config.yaml
n_layer: 9
d_model: 64
n_head: 2
n_kv_head: 2
head_dim: 32
d_mlp: 256
vocab_size: 2048
activation: "tanh_gelu"
norm: "layernorm"
norm_place: "pre"
norm_eps: 1e-05
positions: "learned"
qk_norm: false
attn_scale: 0.177
bias: "all"
tie_embeddings: true
parallel_block: false
init: "normal"
init_std_qkv: 0.0625
init_std_o: 0.0147
init_std_up: 0.0625
init_std_down: 0.0147
optimizer: "adamw"
lr: 0.00268
beta1: 0.9
beta2: 0.98
weight_decay: 0.016
lr_head: 0.0117
grad_clip: 1.0
warmup_steps: 219
schedule: "wsd"
decay_fraction: 0.663
decay_shape: "linear"
final_lr_fraction: 0.0
batch_tokens: 8192
seq_len: 128
doc_mask: true
train_tokens: 112800000
steps: 13770
dataset: "wikipedia_en"
Each number is 128 + 32 x the weight over the matrix's rms, rounded and kept within 0 to 255. Layers, rows and columns count from 0. Numbers have three digits each.

# q: layer 3 attention query, 64x64, rms 0.155, rows 0-63, columns 32-63
# k: layer 3 attention key, 64x64, rms 0.168, rows 0-63, columns 32-63
# v: layer 3 attention value, 64x64, rms 0.194, rows 0-63, columns 32-63
# o: layer 3 attention output (transposed), 64x64, rms 0.188, rows 0-63, columns 32-63
# up: layer 3 MLP up, 256x64, rms 0.24, rows 0-51, columns 32-63
# down: layer 3 MLP down (transposed), 256x64, rms 0.219, rows 0-51, columns 32-63
q0:073185098134136148174143129135108139066115130130123142171107134101091145193163148179109161124077
k0:142107144165159184133109146162139161140239131150181129064175133099083128137118128115131103079067
q1:117123095156178108203102067138072173112105184111162080084150184115126139116177110154127165121116
k1:110107110147130185157120152140126151122255119121150139082175132112101139084148103110132090128097
q2:133143117122186150141146141161095122140122170252140107066089199071150153130140151147128119093194
k2:114098118161143122155076135149117154117252131102165112122191120119109170089157126106121101107083
q3:061198139176066097122092099117142147107165154142155114150121142126113158200180140151082160152082
k3:096130151089111180109161127116150164114201139125133130088153107099064139103127136137178087106112
q4:134106160147153129063137118071173071165094122071115193163161054155144120086109127094102066116134
k4:149155124099127121088140076133126072112011120153105097174074130139155103162119134157127144183172
q5:125163177118097123161161159143135158130168109165046130039139149073117144147189135128095133134154
k5:074121063097131140091081128123157166067180136139124135151121110131111136087143079113075102080129
q6:091146170220179110148092168107101135074105111089135147112189129123118187186221066140130076156125
k6:133101140123170126159098091171107134116199120132166119128151106102077124057038135157110155102163
q7:171095127103109124081118151177149108122127101145128108133085120108139167157184126137129177110143
k7:137114161143144073168151139131110105130167139130103132137112143142076122099087136110107084087095
q8:147169104116097039122096113110135127111151120166100147082174119070194097071144140094133116099161
k8:115120147150160142129097116126170092135014147163157125156097123174201136129124140119121113125175
q9:149122207129116138082139112127191114182137091101087167153167069180123132131138152110125129136118
k9:126163103076093117093147113113129083105023120162083127167047126159128124173088118154117140159166
q10:147120116138135108133192205124123133108145087172146140094070152133148143101058161062081179124155
k10:124129158116132163126100100127127085124016152128093131186124121138203103160180124113162115128218
q11:119113083108112128135136018100118111150162132140147132132182092120202129126079074119156083098131
k11:155124127156107133113122130103149139147048128161105128148112092150167149083130106111126168174131
q12:180129147054200079165140173126137078128048105117197170139043142176168056134063148074167058130136
k12:130148185154129101086123094129101020162023133144123122145125156168177127159132160139134151179185
q13:133105147163086156083126105201142136119128097090080113113199150146179053116234133109202101150146
k13:114135128082183082149125143158140103155130158145122127126133146172124121145093093125086160147147
q14:113157112113121126145145196183069154065135137136150091117107178098086117168140089174170142157129
k14:111091154155140120169110159156133180136255143110148168103173112137085143139133108098126122071099
q15:152111059174119134172060121117108139110096123137154147156151133136136226178175110115099176124110
k15:121115182164171139166141163105109144132135143214121118123148139069131107093092109110144080113129
q16:103085029150122084066114167121124151113124166085152113180145118209160180091095106114111156147116
k16:103145141127093168194158074087094171103161121102116139121088077100147112114144147152093142140163
q17:170127087060097145167006145157142139161110121116095121144148098095199011055123169113159157143122
k17:138141152113106089114211049072097103171000136155150141130126189188136170156141107100154107141168
q18:120215141142167157069117109191098145069170199155156028056147200107056140177217060231153046124099
k18:097113102152121105179110156144158174110255130098166128094187103096076144101113135109108143098068
q19:105167130093154077159135137139076113098157122181172137114093179124130146131112126156141170126148
k19:101109098173139179184126151150112150132204163105153140097156085108119153108171124123108094112112
q20:103140176149121164098197053104125113094145120115139141146068126134092197215181145131111100154137
k20:132146128114153132102051198175119113141153112126112114121151112114120105121092100174096159110093
q21:192120088090151113125104171199122117181133090109085134099119096147164073118094136126136164161084
k21:130168125139104101156133110142122134118050145185126159158101123147161092156130087080133114066190
q22:092090144163095107090127095101147089176137144128138096119117124200156224141214143080144156106137
k22:129143098082148145119135162132094080088081110145097122158090135103125110121069149166061136185185
q23:164092083122148149146135049084103162199129118172176138196056103131168174131090121100089188122106
k23:136126140136068140109168160111076141111015123143113126131133092129169115073173080133143081178160
q24:147124110095142166205124139165076151110153189123154078068150174070112138136143069191137143100150
k24:100104131162136139158116154146133201142255124114135153109139127129091167109139103090142131097076
q25:090127129105130147125150215104086152086145097059125165107128123102081107133101130132148124174058
k25:140128148123148103128042125146157154148131111165153174119134084191141132153149111100114120100184
q26:149032092121143091085141086114106097153082093057157234178167072171198148097120166079117120138135
k26:146115151110132162104149100129110085148000116170116117173060087176165071165121107152130132161183
q27:106170188171153123115148100101193140131172102159109142104127108133117124149132173075084127126126
k27:124140105073105146092094123079167071118027119130089101160120150123140141112113169161114122164165
q28:096155153172108155090155093152133152038193110108141134103196090082083121201199064197130136164100
k28:104131144159132130146089177120180185127226108138120144116152072138070155098116100112106133089085
q29:099071169173138147120108106081176116160115146081136089112119141175152145118096109090123090118089
k29:179180089085073136109167098137130090088078085105079124160124169104165104108125184150122162201195
q30:172186159160125144120099159146154111118135195146063125060086128125100136116200146147098095131183
k30:088154102113194046150089169134148122101191102133183097140158145095089166162051153126109112084095
q31:073174149197150098092145126075157113075145160138098173126180108144097105173114102142111101129089
k31:172134120125123153092085096122192118131076113113168085125104103121120104129102141117141131163156
v0:099136128114136124129099063142129073144129135138145128075185111099153073096133101128107138157131
o0:159110096152141140127129172110049149116106148154127117156106093111111168130113135105152133108090
v1:129057107106140114114128149112134153077104133112131109064132125105103080121092152141133150134156
o1:158130055117144160158141105147103158146138160133162134099084121130088167093138118125113174114123
v2:153151144135151139127075143146136114131128148145184114139095132167124165148071168111104139129142
o2:109098137149121110121143099109123132151132126146125123142153147100129137147121092118141128110120
v3:124138181144080089120114090118141123102145175128126121069175127097136108093085079173091150133148
o3:164143092149170176098157120102097153160100128158114112129126094155116171098133099098118129081105
v4:152087071068134126145138175124100091101108076121180140122105128119107101141063150111191152170106
o4:154171061147113117214128139147114149083142118062181190142122171101119112157121153133075152191087
v5:123155115086117093147142162124117065147154110151147130110120131138174117107116105114162122147148
o5:126129113167109118159126151114133147105106134075117144174157175146125104135091139147124129155091
v6:125102127106141134139143127135123115149116096140102121087131118093111100128106101140167097074147
o6:176164100087142109160152124166112141135154117098154124120115141135097134073140141172113130126136
v7:065093102143146146110153141129144180173095158104086122099136148155110111154135070124087108108151
o7:154121154096135142084142098164160122154142150184113135120108106121077173100122111131122102097147
v8:145083123161113128101170153145117142126125129128159143148123129110137118101101097098129159113085
o8:120193148118105145112124130110139101108140149102114163109099148115169146134170130093095117183147
v9:142172150112065097142121122132111145108120138122169154107184141116135131110175108130172116142115
o9:155126129164164160165130133127119126119106086108097140149163106119151120205143139104105106156102
v10:099156129150123076118121150139133158101109124160111152145100155116105106180125127112127148092115
o10:095072153163124132082138100113161108166123154088140123140091170107099154159141148108135141197140
v11:098082135138116072140086124099131116118108133113098126162161132115127138118110170129097169162131
o11:142141138183139130112153119078101156136104118176152127145119135145087152154113120109134133151140
v12:150146102121118121133112086119101107161116130106125172168141126188157191108184084140113089115177
o12:117163176148130106097124121112102110078139082106093137131237163145179094155107174158117100130113
v13:127109160115115147102094109142134109182127123115100117116171119142123065108147108149110101148145
o13:138125080067107172128138122145118155095143128166114136121110093140133151089154154143153134112089
v14:088119123154153155119105098124126130171108132134082140140144124132108171114137141137066129123121
o14:134161162128140112063141132099091135130141097169143129155133119109099143125124119143151111095153
v15:164166174105092121142163116154125099225147104110161090159113125173145177126135074130162050130106
o15:160144157090120098171153132187168112086135094113042121147213115149172031115108162151125086138108
v16:111089133085150146146068161113127093083132144121137109150174135125131116123092210117089113130154
o16:107153091101079116132149129088127145125138116128120139132126161183137098105105113146149189142149
v17:128187195146175127190101178135139170096109141144179109070151137105089024094123096108122128104101
o17:099068108092123146089106144135149127180144177101125062128045118078123175103172116145087125118159
v18:120141164105144145128113123071140134144138119090131052099121107112110154155131110144137160182143
o18:164070078117156146174136123160126156162104122152155114147142070135083098105099109157151102072100
v19:066116148141120127166129136124153177130127151132085114101118127113092113114133073161103167126092
o19:143110151102145146080155129162150123195105160181119103133065103114128119120131088105115075111136
v20:120104113146202155162111118113130151145122136115159129125084118183136134136146080124130130171123
o20:082082145106104129105087144166158124127134181169119090105126118100116119132125111117103097106129
v21:097098080086085108143138130103110133121132107116119132120138125129148166095111103125132131166126
o21:155200120149136139168153142112129127117101095111128173147165163138149100159076140140096116144116
v22:059202057116146148162122135138119107104141118149114159100130143168139119167107116137135114130155
o22:109068114169128096129121129120133108171107122101149151156134163102095113174082123142136126128083
v23:149128131112124123128114116139127085166131107125072138124178148131131100144138145132165137114124
o23:154128138138110138143135141113151146103133109109136131180126165136089142108149168143110108128117
v24:141108078141129172138149147146128131117104080117110153153112152138111127164094108114162138170115
o24:135161132144113137112138099115156078139144113121143182126096174078107135173121190120090128185114
v25:113185177050118088166100128084140076084160181108152089105107128140165137137068112151129135174147
o25:140081095185129115174127149106104176149108122170145104174152079156095147103061072146134125087096
v26:117082138143109142112143174147124132125121099102096125201165127111144144154111174128128088112108
o26:135195150099095113119157093126150096104141090138099171113123170163142095141160140123132143182152
v27:187132110093116096165103093109111078085118127113194134176130127104150131112090183093126160173099
o27:132174124186104119165119157062073144073130093105144158154152142115151139159104134121106149163140
v28:190112106087063143120138102120121136129120104101148099140130109149127150137153106126153101175153
o28:157161117109131132212155105144118121098153080132103143122188090128170098135093160167130105122107
v29:196115163149089169122173093166139132179116144121129130178160123045150153156101146140118119124105
o29:151204166120143118101150095107102093069154096173091159101104089143131157106160138097151140129162
v30:141101085126128127110157097158129136152126109150161093121084100135130155125127123119153116134089
o30:127130126094116108165122129175136130094155138100105150104154106118180068117117132124130114124124
v31:118126161085150042137105143070103100101148133129139147136187136165173165109130156118120112110139
o31:139154158204116120129123157097116149115089097088118104189204193176121108153087120139098125147143
q32:111118125118142111148166157182134134140122162095133142083150144115118111133121145133135141142150
k32:126119141132159173128094136144149139132084141138092131132085109147149128125156122107154126136123
q33:175157157143131147124127083105154111151107108148126136147112125139135122109149151125156134122117
k33:120139138142092142112188121141107088113073123136106123140108142145145071173109122132112109130180
q34:126123140158113152102124125120118161099113116152116133156112113077118140108126133133108122139111
k34:131118142138158105147122116150113108152166127122160111100186135174119137156184145139137109124132
q35:123103146175118129127092099066110138116136104153130126147136097090161129151124128139096105133104
k35:171156123132152084135145122143093142148159132146138103126145153120104113122124147134132110129120
q36:099096063108149186114131072127143142158141136118120136136142083127120109119122107125136109119095
k36:172152119106112111139105113126126106101036105082134130148101118168187134125116161137138145182128
q37:137150130044145110096206185094206156176113080088089156159109067165140059096037151070175131180126
k37:154164131113119137122094101126109079128000135151109154156088142169178113154126129139140149153171
q38:151108122097123152154126143139133126097102120168149120124132141102137153114122151102114120110109
k38:093134157151096109098117100105096123142110120153103124127134150143143122114158131134163128122111
q39:133127105119124145156155116133163113145164141090133147142112105117112116113095096107144125108152
k39:121126119111074138109100120108142122110023113125107143146085105159204101124125130111139163156168
q40:126163098181129162177146133203061141140203191183158020149128248118104172158155148133124104104126
k40:116091137148149122122109125109159153098255132088165151084170113113041121088100117131090122077059
q41:101124120127144060157095110135108116131136128161163140132099121137119094175076171120165141116128
k41:160166154171102149093103178126119147137154127152137139113127134121129123116183117130128125090096
q42:111177130077083116190145147132128140119099143146111138137117104123125093119105129132128130171114
k42:173125132128126101144133109150093064114088129132139111107070166116182108143123133144142152121131
q43:120120108084100150116095128115126145133127112147121135145152123110113108142162102135104159143168
k43:143131092137122100122141108126124130132098119103137111121153155135159117110124169148156125151109
q44:130130132133149151111133176130139137141165110091103142149114120123116104127124141119185109106105
k44:100155124111069077151092149124161140129082115150122166117087088165156098100108126100119123147161
q45:130145091137134171093109111098139140147120120135110126167084128124119125114137149121165107128119
k45:133133149114131101145149125120092088087093118158131110130130141143178106147104113140100086139136
q46:162114122124141135108181143115146130166119127107129131133128134109152173092138124106090114118158
k46:127130148141121153147135079118089080112066141110096110149110140133145082155092120143123124124180
q47:100131120180145106148097123170059172095188201118106058127153169130102148132128148139125110117112
k47:102126092120119126143115150112177165130247115098136146081158097115097153106119126112118149103084
q48:153099116101071163104080148063149161206091114065116190114167038205134111110097098076175119142166
k48:154161125116125135136156112121108082093000095161099114153099135130198100153131117136147135154180
q49:142111110139120120116085132123095137113113130113141134090148144125087106158170113147174112088141
k49:118125133182156128133174155118152160139228114152125117135157108121118169109114096110108112109095
q50:159105125124126095158154101132148113108132150101089131136084154127096132085166172126177103134145
k50:090167166129114176131121164110131141127141114123150154087156127131168131115129092120110135131125
q51:095149124071115116127143121150123141134084109137081139178091109143170127117171177106178170184157
k51:158127118141138162167161104137090078177070131171141099124132186148135103143075114157129090126154
q52:118104171136131091065148127080177100165126094145124175178120079144146110109161126108098143125109
k52:144171143091107119129137112124093077122000151156105110138097132157199088156134146117142112164181
q53:119142140140102123134169191119127141128146118153098131161131126133153099134105125122147116173130
k53:141117130101121091131101097131136098142059122169128147111115132146146136149133133113129153114155
q54:132133141138160112108132082101163115138127109149100130110103113154167072134105109090165149097160
k54:145147136117081139116138130115126100166025138134087142163099154132170123152151134135125113180169
q55:108113140162146117122164133124141104106136148117139118143102125142109129158129141122129152154151
k55:112150115117120139094107098139127104149113127129128116111126137120120089097113114133105116093122
q56:136136137149164148099135098114114114121154138139159112137150138104156211179134105123071125085116
k56:132121136151130131170074119121142153116220131114125120106151120134065113082115168133163149126099
q57:106166120123162115159146149136126111127144127117153127163154118096131112139089079128155138152172
k57:127089101121112152093131125106174161127147139102114147122110111162115150091150148116063143105114
q58:102148167118151143151149145135101170128161182118154078116128157128092129173118101148129096102115
k58:131117104172161104100105121117150151117240125092157150113149085120051154114105120131090159115063
q59:124110085140140075142111165130095104104130154126132142121172104159123111151145117124156121168159
k59:113141163115078166137113123117148127146087109167139120157114112129191160102118123114141153101111
q60:108170115096132117114131190146127132100110127147166137151107125076136117127170132128101139121167
k60:113103141181112120134151093123110106182118117128120101120112137165121126158085122150109124095134
q61:101124081083128157110103175132105127157097152120161162101115121173118086165060154142106148153122
k61:153149136174133139126152132175089093179094135143128107129087110114150113123182118150182136092142
q62:119143133084075135104112123119196156158082051062121168138092061154140041111110115108173166165162
k62:138141139119140109086138097121131083133000126154131132156118148151171140164115174147115149175159
q63:155109160164139133136157144141089129098140165136142118103096133128098176162224096122108080093133
k63:091148121172139124139115133127155147145249126143154127117164113101099113082090118116143118107102
v32:152205181131073129131126137098121143139148148087157085094109125128110110144186176081173119196120
o32:097100102077136139203098179193134141086107180155087087106156176116188143082115098092161115104142
v33:120107110162149118113084082135135162065124137121082147049133124135118110179175147138138143147114
o33:171087162076138162121156137161147116167146171180152118125089155141068130131109128084142108094077
v34:115139149135043068166171183120145090068147103151097139203102144119125161123109135171063135040115
o34:123051140141169107064102053096147138170120106081156072149119123158138113110154169130120118177106
v35:095113141124077082165216154109138131132096129161134141149115144082088118081075097137119134107103
o35:141106140183128141032090098088121157112137118098118120174104141082160173134141134133099152159208
v36:151077103131156152150168105177105141166129068146181158141139143092101115091133067099166118116103
o36:149224156160095139094167148076115083096146126107121181146107148095128121177102165132094143187186
v37:185075107170191133066098130197131090143108151101123144144195120097130166111093206118158165089105
o37:167222152165147146096160129040099121140103105157135166127089119158106138163128105115119139093165
v38:136169099191209162114092166150106130125161154103159129164171155197153137088101204089135126143095
o38:123141159154137130113156135132137061174077120186115190157158162148132081180107099106105123145128
v39:125081135107115111127173084142150136147094069171101162123117136090108096118164067155094156083115
o39:133167162117098167058146137072113123085173127121175102121090087101091173115114179140131146139145
v40:158059130149171081132138159137121085171088150129136170084162152128191117051095135145088136106146
o40:157209156182134178063093100071104164110131072155162137139150079139100187174136121145087156111113
v41:166156182206174107064052108114126104101123215105105132089171127177176103157116237104094126127127
o41:151154153125152167128140159142101158167057115240141127127139105166098146153119055114144112079092
v42:094063095104153119163178108116152119092111087190084162115104125132117099114109038182057193121139
o42:144099135121124128053108088122138126156206129104198084133074086102087156129132184141112121138084
v43:126163126118122105148240076134135198174091108133169100144115114064100119151086134107133214103134
o43:089110096068081137128112173086140165062159151106095136123095131025196184085134107109157109131190
v44:130094118151170094117067136111089133066128180128110166110175139176165104110082157104120123142101
o44:190176157178146144115116146152105150179079098164143184174108101157106131223134092141093134114118
v45:097098092118100135128093169100129110137112169126042140096167114131124103131133142166075111145145
o45:127112118114126172089116106131117135092143135152167110136129088163064140111148083152127143030131
v46:141219190122168157139151151101149173138114136098130070099094119144113065169134165112121185159157
o46:058043113077105133138086128196143136136147168178090099084121138095179186045171136105178122112105
v47:084083090048065105137140213115140072130085095151092147088106133118171161090160081193103091164181
o47:124128096151138115103068073121142191095178079082158084110137100134107123129166150190135194101093
v48:095052132082096092092075120103121113090079162105098157091178117152153106160133144158101116125218
o48:158160090146125137167078145154081222129116061126159148083133050124096178158138134162151163055050
v49:179121197119129133057141105168107148179144177079162095120163101125139107157070193078196128117113
o49:125221107121103129204144205106098162107117108169078151111090114133200148138101093115139111130175
v50:040041063071115137110087141104104091051116136145122169139129129167133157111167083150141074177145
o50:172169105176148071165114128176107153172131086070147170118108095127100075200119141170113177125076
v51:090131123142138119124134152121178123125091073159077138048087133082142124125177104196102173140160
o51:133044124076142136055093063139173140116172148122163057115118147124082161087174159139155150097058
v52:151094180087044130104081125134145114154125124101060125086098121123128107123149137154108102108161
o52:120146097074153170153117115148094163085144122079152064060144100146172176069144153152166140086086
v53:118167238150122157125128165132152181124145108119110082116143119134076103129102138129154151150100
o53:076070130063144149091112125166141082130138182132081080098101171118204160062156140093140098115147
v54:172111106150144078186158108141118134111159113161120171095117141123175100112117079143093131111109
o54:155154174130117190063121117102142095129139135129192114168135125133105150160130134118097101163116
v55:068136163147130065156175073102156188108103172139121136079134146093063026163045076141074127095107
o55:144041133117124204068105151167108154138112172128140124165122110072108235094136101102110087097154
v56:137078104110090112189139131093111081105136133149075176123097144135143135087164094146058126151173
o56:152139137166157122083071094140116159137136094126205103142169093132083146142107168152113151112080
v57:114093203073152142109134072095131189181104162136145120052151107128099074134093058136117153154144
o57:110153103099132142163100179195079152092149127089114115100121057092182186101133118141123111084117
v58:140102105128075103090081109137109061149114173115138171087160162134169151095175143115139076117155
o58:182194121164152153173117146109101184098096075140143153121183094168072127197087118153131162115100
v59:095068148136196125111135062147137154133099113117115160121153143126094074127143084126084158081142
o59:149137173167090158062175125091109130150133112192135167136094109101040159150095175123102145141136
v60:133073107149118090158149125123135093110123146142045185129144134116177148098088117186042160138130
o60:188143153151150144035107068078125160154145080126215094174112079130082142148128120159095126101114
v61:169209146144119156149149217133135138184141142100178061202127138142138106152092163077164117100127
o61:056095092115078140129108121117130114074102150147059127115169183128208134097152120118157118179182
v62:128161108182176069190178195164168130114110061169157136093101167122140135094155132137100143065105
o62:111072187164090144003140065052186099127142157168107097190120180128080128135153155112103134186161
v63:098186094168138065179153153127155123042142050140176089117090139158153122103160118136095108206125
o63:093037116104107128116104090144186080158145193130082077154129200092139111123149126126116104166115
up0:079158170228101084162059099161108170103110190154118114171124145098144143138113143109122157129148
down0:129156156135191124100145118109084162100139122145120127089210059070123131113097177119120090120129
up1:087137149165109085147116050115078086063138113153155137107085148093125114151097105184231076097089
down1:090094123070092124106119190086039196182134155098137117089133140099140091147057074065140097143180
up2:138127175107148163163077124133107172158161130117223073148152125120107085173122177124160183156127
down2:164085150078108129121115175137075095097122140126042196160179145138100091112120114099132075141148
up3:129129129130132126129129127128128126129130129127130128127130129126130131128129124128131130127129
down3:127129129128127129129130130130129128129129127128128129129130129129127128128128129129127128129130
up4:174186109117142112144121090132120098118157153157175056154158115150105181071131139121127152106102
down4:107174141156146181116110084099075100139092112156100148148122087169127143115115158168088121167117
up5:120164096139114153175087085155127125102131159152157109138115196131172160085121156119062141100136
down5:169151108129080096086177152122111162116120060168123077086129156159083139105135104118152160122126
up6:108123126113114152110115126138102141108098143125139110106121148097164106147158149158123122149142
down6:110095131122140136121101141122132163134141133108135099128126129100154120117097137133125141137127
up7:139169127165135183116142129176121133104137154161229108131141112095112075114158087111145152169099
down7:155107139077140047121161160066087107149154129076122043143103127193129123146126117135089097136172
up8:146133139120067141182173080121080077115149130104134129079142139030128091154158120136126169085100
down8:167115132093121127082111134105141140048114141114151096101178102123162069130082171184138092112134
up9:131151110101112161143148121138109057179117158138191094123099137113130146129170169218155101054159
down9:066143040167195140166149095085132121141150160113170122188180137097089187108200115133095151108073
up10:056092096127118101115149100167120113122123126147210091089121157131113155158187089161159086088115
down10:129161141111146091124141129082168097123104164142077076091062132127053148124133114138126131090156
up11:141110082132088146165140068142149087145117128113095064156086145116112141079120119181162147062131
down11:096155121142187150105130149085081173144126127137109083141108191136170158091112172131092191134090
up12:132126100129174120160052136158102162136066148122143123163130160112101122134102190107056232080090
down12:098157150093142134143130110141117157177143140131146092088092140139103112177080157135028054154162
up13:141157166156126172140084123131134138132126141142155094089197174134078101175127149095159084137137
down13:121121129109132072124141137122088097075138137107141153193154146124092106107112154123093164115145
up14:142171163121069084143151138146079163139134174119185079095081127173164068131152150108091166078130
down14:125091129129129134161112124106084105140116160056081042194081173165181127140102156037126150116091
up15:124154101162165159143122110176108112104105191129099157180123108145085123125122085144116133089163
down15:069101159143138099144104114109057125132153155130131106088129124154195158048088188119101131168158
up16:147166135205140110142158122140120082069119141137136134122135140123079149122131103134121148091059
down16:082112145120105110078142109147135173167128086114153070126130237113140138129120126124136151131108
up17:179149124150132112136151065179105101153111127108150088111138119137113104142138171223136126102123
down17:103130163148107100161158141125063179154100141088165088098129169166148069085128113147139161170183
up18:186100157110139124163173059115098163069121223110128137072105134131103164108151096161075138123104
down18:102164116120091065109157131183127154154163119082095108097186096144140143142130113118068130135117
up19:109088094147137111137121056174079063103126103146109142129061126118131144115139114152112176131112
down19:150150188156126079084122170078069159161176106129109162204118104119104145125098173175177108131086
up20:135166118105103139137127122170127156146133166178106118113091110144092112191101170146146129120096
down20:150158139077230136140106143110066120119125116093142155135116157146157120122132128117065119103157
up21:109129134160128121140114114147110123096173123162136105099137155069109142171115135140136119118148
down21:162148117120106154114093120137128167142065119100120094132133131144162108128154113143136120131089
up22:162156111141110125098106115212114116102121131124115103127128144096120160181082153118149120103126
down22:118114168150083133061146093099106133146165064119137115156194115146161120130106179108160136131140
up23:129167091081097094087086142141089127090181151150166123095093131145160129191164120130092126125097
down23:105120111118106120169043134152127145135178147178136133151097183140120169119165161133110127154135
up24:158123065219152146090074111230107092098149099185101122204094148126143176079118101157135165045155
down24:058127165131081182206163140140101126199112026143215121118134177080093177104076130175169144200141
up25:058134068135127145096084061146111133140090209128113140129077158092071183164127092137133167169122
down25:129179091091175147132141073117107080101155180163131133134095193101103157171071144115084118114094
up26:129128128127130127128130126128128125127130129128130128129130128126130128128127126127129128127128
down26:127128129128127129129128130129128129129129127127128130128129128129128128128129129130128128130130
up27:127130129128128128130127129129129127128130130132128130129128129128130126130128131129127127130132
down27:130127128128128129129129130129128130129129127127130129129128128128128129127129128128129128130129
up28:175168123144132163142185019142134078108172152162112120098109164128114150180112138143131142147092
down28:122134116120106094065157134080140144142131092068122156150196110143129119135159172140066122086153
up29:186122132170169122124102093163109165103147143126076140155061142159106141171163123149062118086124
down29:166163174128144163102132142154097117100121125065153158135113102091102051097114077112132116146212
up30:112133141121081109143107043164114100072128142104156127131130121143121132111161127164131130080125
down30:114105132181103129062175169116070188116146136152097172145157099132144149154133130143128151114129
up31:123153109159121084165125116179122113114123117148120149080140135130138125151131105140145115112109
down31:147098153116067122054084123118156150136106153124141086137149180103157133120177153116146118181116
up32:094208143124117160085077145136108182093120118137107086140178164108113118165172160167161133036114
down32:095070111105177125098104165081136114097135080192132158120156140170151145169071062088141063139084
up33:128130148093094116133151102153144092128183167100118092083084149074162088135160129207156140167056
down33:148148157129135094135116170119145073065171121169111130129160150144156179109154102110109172179133
up34:109161152146132147158130170169121144154116151163151098173096132124161159161133127119130098086088
down34:153159097167124118185118141126116141108126092128114172123107156130126130152148147134062132109117
up35:134135138153134135113126143141106151129081143146148092151113140113160133148120105140139108144121
down35:138130113116141100131117175125145115098147110124143111133130122130131123118111148128144094118111
up36:118133120148102062183082123175102135138147111157156134160123131080132122089171121113055191143071
down36:108123120117142090095134149100070183078101119092085146107123130123163110149171169133144105107116
up37:161184098160107116159133130118101170132101196128127127104130160117072106154142084106077136125165
down37:133116110179172113113195147101088121067134118139095156195177174151143098028127165062192116164088
up38:152159144168165095102091096143144129121109155118092131149115135159125087177125114155084180103122
down38:068170140138121109120130149113138064136153103104167088148174097109157129135125186127104098097116
up39:158187139107116112131113108113090091091154131092152099115152129080155197161152053156149094151084
down39:145114196097117062132189151127076154146126089196139096084109180136118090156157132124140154114084
up40:154194174115106101140124099151128140122125119126126137126113122060086132210167060135115127110114
down40:091151086151127137082104170125126145153108147194119152126160115172165141129100167124117150152103
up41:128127129127127129127125127128127129128126128126126129128127128125128124127129128128126127128125
down41:129128129128128129127128128127130129130128129127129127128129128128129128128128127126129128129128
up42:109127118172145100108109130138126123019157146199121130100144168147127157108127121149122136138125
down42:181163096079116079081159131193091180162120132067118125122106071134130104101150099107126141183118
up43:145100128131141139165092117193134127152148140118190045106049127110069076110201085159146158106074
down43:094113088107164159134160116151133147097176152180162160142136089147154145184061122108112149162058
up44:103118162224178119121081124169118153110156100170123124091062147127105130148121122154118155100148
down44:184132211105186113082146121179129077113136180133086186092112108118137148151070173074136105102090
up45:155071147173161081214147090153119190110130171120104087186079099117176177120156133211112139171178
down45:213165132162179093089079168132143089171147110158133089169147136136152149129087116089151107191148
up46:116117185118058095140104120122133081171132133110170101078245174118128138135165162159108135106150
down46:119198112117127087094064126078110080174129128172133092159148177084168157109092165104155102053109
up47:188113133221125031139045036120137152058126146125168119111152140090116173207135162187127126126164
down47:122060159103175214128118179117039139080052142077168181040136155195145122118095137107098113163146
up48:171146083152117136100095116164116173098153151128100136107079176071162134121170062112129133156183
down48:091139183187120102106130166143092103138128098059109170163138109131135160129092137095120121103134
up49:125083112133103089149151079162149132140130136119121036136118130110088050102164146141130153129114
down49:092153117176188160112147072116084125151141064120123146135137075088196157115090135148102190156061
up50:061114100105112180157088137160115107128109132101152104148121131098090144138150166192138144159186
down50:182149180180125102103122235110133183156106064111141093145166069132184148122091123110166096148099
up51:148171111102155098078164088127139127110110164134136095063078155103105120163162115140125118057201
down51:143055101129197148147127141176093105140101147132154103069111112075134061117103172110106150126147